config = dict(
    n_layer=21,
    d_model=128,
    n_head=4,
    n_kv_head=4,
    head_dim=32,
    d_mlp=512,
    vocab_size=8192,
    activation='tanh_gelu',
    norm='layernorm',
    norm_place='pre',
    norm_eps=1e-05,
    positions='learned',
    qk_norm=False,
    attn_scale=0.177,
    bias='all',
    tie_embeddings=False,
    parallel_block=False,
    init='normal',
    init_std_qkv=0.0549,
    init_std_o=0.0681,
    init_std_up=0.0785,
    init_std_down=0.0785,
    optimizer='soap_variant',
    lr=0.0082,
    weight_decay=0.0,
    lr_head=0.00912,
    grad_clip=0.5,
    warmup_steps=200,
    schedule='wsd',
    decay_fraction=1.0,
    decay_shape='linear',
    final_lr_fraction=0.0,
    batch_tokens=65536,
    seq_len=256,
    doc_mask=True,
    train_tokens=278500000,
    steps=4250,
    dataset='wikipedia_en',
)
Each number is 500 + 40 x the weight over its row's rms, rounded and kept within 0 to 999. Layers, rows and columns count from 0. Numbers have three digits each. The size before them is the row's rms in percent of the matrix's.

# layer 2 MLP up, 512x128, rms 0.0782, rows 469-511, columns 0-63
108:508539437504446491492449477466475502504525481556494497501560531495494501539544496477432544503490488535613478528482467528527510540495447492540414430545443543516465462512532532511460522507560500
100:521520478473533531552469549551480521504521484494471591559490436499498513528449551487550441525471515444493547495479544425541453477430512535487481523531440477547441526520508477514460533553544541
089:536454435508556495515527502509521509453511564478522573562477499503424532470516492539456521524527467466448481516534446516500552461498445449516438498466431532505514566477488522525593492497495467
111:523479504464512558517485560552539463489489480412512527475528489471555596538542495522485414529554488501458475474442485467511508538445488467506434442529490508433521485526484565475516563411515400
090:533493542532482521552527505489554501451581563463449475458529465546476513463505463518489487468531495538482523532449490497448509480515464494471511582509381532461533525502555456499482417560545468
131:470523528486548545483560527560485523488498528532425442480470493492523522558511497451467477417474485533489467439528509507478569524589562549516466532481542495417498461428482459481476571468473516
095:446508462471503554448501515560459552500526580495513467528516576526563478492426540484508499398464471581487501536523505546477435529425472494545502495557504449497498493459513421475521581479478466
102:480534506566532499516489528517546528503556558542481498525451518542497525471457488488516479487473443499454575619520556518479502573432546497544476492514501650528466468456471533494444519471504515
101:530542465535509472539517477496484427538454464468504492551523512516553532593564471497529482542448429452516440518525473489523444529542496454552459491542498516455463516566468492456460503466462545
100:552498461551527518547546451534533512556499452474472538537458510521406542564442525503551460498478491414560526487526482430496543559438461508493511479419469497478518430493514489599507528476536537
103:485520471465491451536541539552418444550525557438540492440507517500489502499574570538427509544532583478505537497486460438502506458438434532433492486572520448451497518450509454465512522450435536
089:478438536507442500404492519508498437480491481547489523541491477499513528549560550462479542478552488470484457567526503499468477491508468476483464535591519459459486519577524446506416507486554485
093:550502618504577473606514462562542562549495535541506436425479431477464516494476483490518544470501498543501587514507522495522541490463612514541459484439540574469520527530505528548451551479532471
085:440524587478541554395490407511491523526430428529453529561520509525500524485546496557511506560450568449508592520496522518482487477538505508503506465507502487495513444433469548474524550445471526
105:521445484476473479465465490514509477463460564561506545543493516519569519498527490588460493490489512516491449494462538416494473475439475464459488519513519449460370604494513470545534490516506569
094:521508488530498455486459461570529545460500493515469461441479535538546516535614550521528550513456508454552494506455470441460482455460529503465466472494557473445498520443541486529469503447503527
081:474605445540564497449505496517521508448455511496490524462463487450533458477413453474544526511514481508534444493538512553516629432497472495443502498457469539494515488528521466519559433503575556
095:493518478561504487547521537528520502539480449451465518461430560533455427466535485500489542444503434424427475472475450476467444465521503516562535530489502533470521550453567478479506468462537585
091:495526513461475450543478537533545495532443429423566494554448423476549537452568553508469527561518471466538525539482519545522471477524507468570440473473521513436493506444469542560423487514469465
113:445572565489454479525506500510485481453530459590575408479562523502445523498508551560498572443560453504466557414573488519454414465465496512463445498548510461504526530538456476516483478547468504
099:472516524487487487489468505436558520475499518450497463535476494563498438544463500458523522533462517520533572553475460508470484460479450550473509618514423529521446532418572532447491547531548519
101:499518506503550554443589531531492540517537562500476481454430474500442542522481511524546474528472495478447395469509498499467525460476491483473508487460500490457474475494504452432549487398475477
095:508513431525514576549541552513499569433606519500514502529479396438529479435527479468519492537463505458479478489543511470508462474502520512475469544521443474577465492493578510559530539542470506
072:508528519499509487517442498531530520539473485494594535532501456507467463463431502536506496524489499519452546419560460570478410505484499435444550565496498502494450555633526500573488509570493448
103:550526508493507537504498492398542526472507551540448564523469480540549451496448528560482513512480494535522450508616582497494464464484501483485450516486528560539502477513514545458495485534523536
088:560513439534417466471495525531487415565504517467519491511581520501412491511536560499560453454480484571502484477513528510484521469595543460571520577460477558559578515570438471475477488490459478
071:440534486476550424546537481457540433565496456514526487522535522529461496509409432517509480445489476461491563466472503435471511479509530521462462451562496447531524481481543405553421564441485508
104:516457622493565624465570528504431554482507576540555437490461520520459561561497532506529558536465467457470530503491578495497503563496511513491489499501513504503557531459437537478524525420538480
095:514447470536522503532443568504538549486512555515456488483479475523498530458514498521473520494558505441503478513536530545523498476591559491517522551504404490562550517495453458451516489499550493
095:463507459586584410472574515433439413467516499517507522496472504498443486442565557438522491483509524490529472490546519529488482485441452456419508523478497466456480576497556459543476520503500476
109:490529539485540517498447557502465450446518511528505519522486506523513453514435531472501528449557517561451471536548551458498516456459490514483504554560545416461478514479468483576462546499471432
076:501505475532552468501553442497480518546455445432525468411497530459540498532503472551503504453509560500436518412478458446550442521435543484487514489541486490505481496495536507471511463399442493
103:458447504500517471520524469604549518534533506483534532508509447492499463445503537476478552516586551488451526512462531456515506500515482454438508475456541584532528506425469506492531535462506578
094:505503526431506521520505579511490505558577574454466451446504431482450506512495479468473433513509457488596510515476492481491517462509500436544543505562404538444446559485507537526458503482483479
091:497448538495516445403494465476499484476477398487493476506522457394483561418483482564482481458555501504469463531461494511456435489455493451461461483484522505548469465528448499505609465466531483
113:496527416531549514487489520445570578512522510472425501552444494483513521428496497479541523573505517574485519561555515513517520437540525515478494538522512520553470519513532507483556507475425509
101:457484491557433454484469539477500525508507462509470524461461372469592534414504466478464416566524446479500524497522537515512479508501443452491496502481506576551428425444507494488471461512496500
099:516585527491499509519525519487469472528479557504439527539495576569492414583511497541602519476499562562549473496536524495458489563514514477532497521536492517491444517529490522498471523536430565
097:477559512490506406533522578507483481485439446490453519559509456532558533544570555504546488537459509470507506536526449456582583494472507456525503527553487501570428522560502406461460520496547539
099:501470509513459455529434508491567489527596409484496545575461473511490462462544521511514460460403471505519496523467487494571432536500507462489483534552497505507456484514551484511480510534508501
093:436492483499533527438521490497527526409520487510514494565496512546460461471466446451529454424423517443496474574501461446552570445506530519460523516480499509502501480433530460587500453549512555
088:493466498542489518485496490558423533477606453574547524478516482413524553490571472497530524487559490446521488482578427533548469517461507490480555488517502443503484483510459512549581508466530546
092:466511461492580523472445478416506517505481539513454548451484441464479504454456519527481541561562468480433479510493525456596539489433457524488549467490519485499490508474460484472593441435468587
# layer 2 MLP down (transposed), 512x128, rms 0.0787, rows 469-511, columns 0-63
113:486487473508550500516465457510508477532477533495533462501420468486540478500499464485488472534450587434520581478497518499507503428524605559524570505439476525481521464457494476471525427502447565
104:513536544523430492457593525464519439514494511519585474523511563490465490467535506477423562524543465525441460524496462483480499487544485413475540523503528533463515418549523482525517521464497506
093:478564520588471560529495508447528517498464444545508431489533476541553515519495502482586410472534501522552493435480554503506458565521584555482524495552499461501499448535513476451465509509518627
113:460527469506415402453494461459498522470492477562427475542482479538506448447456526426539560486431500505489461484587504488488473438538484543468511524497475525547515468443520408530530409514485553
081:478454459501440519466434517525451493541381419552555484495491540488548497511490505538460480508467499483488510485487507506562456459468547547491506456536545476489475437509471571499448513487403496
124:502500454503487479493528521497483523426474604522557511508524494496451503456485493530566571537516474438506569544435400521512459445438482477479434438486460480528476524582556526453545469506480449
100:505485522460490491531508520424584433462505430507495573504524462479473534495574529472515483610502557488462464502515483461530538484568531486412483530469496501468506497520491554491463405534517514
095:488469448417504519437511484458478489494479430524478476444548547473514540517487503518513554502541500461605427520499442509502493469565448528528503500471517386476496495547531494495539506514606547
100:509422485453524532444521477561488504449614486502530485485496489511489492479507547531531481516537577536453553452484488479491512448514460521428530514504543498576550540424532498548540517519493450
113:427505511464419485458465542495457509397514569486530436525557443522552458445569467483463514516537494503469457497473533544489428465555584482514502515622460539491512554523485475412482489507473509
111:539476481467481555442448442504521485437487440525494491533457461456469461485479437431561479480427453487448452460521585549485462445537590556554484456494494531531496540516447540475528494492585464
084:515578463519558508525536455504499541474481582482434465578506548476453498464490483505564465495438528551501515469472527469542476455455549583517554485404547548522566495488516540510535488512522500
094:443526483454446567431541543432504456458546459493487507545523552551487525478511542503478487482506498492554475495467518539441492446553409534479498520531440466534493453485490456433503446569523511
079:556475437540512450569525592496521504480565558437547498456434513455509491517505501424522496463583438513494428492539504464500508568431528542481497462494472568502494539521529498516526471579540519
099:476514542508477501569556509537462501509455455477478428479501489444472469508465512422563534442515489481477515511516468525517472511510561494535525460496505520511594336517438487436480499472427428
095:473505480502456516522512560471537435478503506437565545550458480462472483484466450430520505510493500519474475514580507596581508499486476486505529529535448501585551466543495519496547481466534493
071:456377539423436495512518497462501502513520455462492471572507494486476513505553541552492447478497524497440487587480477453487455549521501511548446509562536437478499510402498514472465520502452478
093:535494587456491516442512489452459487475507487576565450501561418508505559517512480508543439548542513536524518497519538500541539550472495461402508491500481449520503458543426528496484498489423445
095:560478427521510545416485506483500472542578584550416499445494567529463444550438497499498494444511553531485457499500527488597525520497479524473589558511461494584501509528563539472514517467533518
106:486429454469538611440496479521463501525479545506416601581481523496535497536511467535474482565450470468547416545442474451543512534550479503534561565536478501480499440488506462510512552456495505
089:559471506474455497519520489551451487511497445539508528479554462441523560438537476527489462526506512450511424466520506439520429565494547434502496377438537518509560467510461459560497425457455459
107:535501496540449536539422493475477462493495484456585551460538473502539512453444417496409515539528543517442587434511476456503498483479491475492428411504539596601513487492469536527466541543511561
088:428521516460507452434498503501543476566415514461479507481493578576492518596488526533501477575559497503469541559495437524449558540500465510479500470520507527386562523507476480465480484485516469
074:443516492541481517509566565513533443461486479462448487469509522462550503533527459518528446481571520482502446565478524419519512474486511482524522439530478427524504462429468526457521485415473516
092:446503486487469474500496519553483479461458448493458468486551509508442565487530483479498484522495509498436508527405439514498571479500489532490567481496442481478475497435452432537526491471526428
089:488411517473631543489462467491493502508532531591511479511456545519496516486464498538475479502527555487511455534462501533502503512462416551465505425539536452424395534520530498506530503560528484
071:565455522530441542464495515533505572474528575453485510537470524470567500520563543479479524565501583531499471528488501560472511548481478531529520549447507559485492521527484582517556470506545501
093:468542441495449378550444518535538480525548451462480533522539519464587425422493500466477470459537549531543448489513419507508438424492496498496504480491524515512482493500521490467551452567507524
115:455547547482465441511556489481500537488456543424508530482515478490508460522431488533474429514454521522496516484485546502441513472461471469439608504392516525492476493453570514554522494450429559
081:496485479444475521478515459553548568478497488501473468558515434442536509500471471586487581536490487549466499620442469450489541465536547596574488435508550489529434490520470472430511500555465511
106:537462424498498531487521507486549594498468435536476530454435513437448501471473468475540514477525537494584438519503469500507504581570545493556513527458545461507492525518520499490536499513554490
102:497491505451547464480398507463433505531510514552535481570547523461450524472470543511501512503456493520527456450586511534527478482509482576461516536524510520485394429514409477552472482536548442
092:538576444503474507452490511406495576493468467492454538475497554503504542548458471568495449479434466425497464524475496538467473495520570526517527510513437422456444474581550493528497466534464495
096:515514484550496510477475486459431509434435415526498511503537523525543509506455466536473479474523502500481497537569518483463481552572524539508480515492503487607510426481545473471530555574483556
077:496493450449525581529573549528569485474608546554516505474489520562452365484430553484463535491512476483515529535561474553452540504579494502559476487493472445551538503502471501488513569512517521
112:567522509505441481544527537532491458473492524479498497473616391508487500510532514547447501467539468402488495490479493452541455550500431500477498489497482554477564443477495418568467472561552466
102:474488577473528486494456533483482386497505497524544512436431518478515515559461502528557518473479546508492435443489505525526545516499545551524524490530543434489549482439494573495543472507513516
110:507485472498463488436519527524564517498506490531601454481514496406494555468472559466463496521481479418427525548472496518551477476497515518476519470517521469562501519524522463468512476490586488
135:496530495543458499470535540469459534511457487517477438474514470515517535500530536454507474523549485493497509453469471512509514523433538489509552517609557488497497540565491510462493458407501516
127:562416483526526504562481555550508537459560458529467510511404465522439461447517449413567538479455432498525444549514498535494526460487525470495511502427523463515530604521486527418460484455494520
087:525506472491472471554525430496462469457492476500452461505472489330518523536486507509491508520490525534444477410463535520434416593437487506561474456500531459457526511478549526531476548457553438
083:544497479488587556525556503467523450557482569430504495500436520560469499528422528489474514536466445528482462527496546508517522521534499575504465582442504486556479490519483502446481580535535464
069:614472550461469514582441512559502487522524480463511436576557517430492502527512479480485459419444552555549464498483509540432503471534541482498462527535448518483450476543504506486435495544497449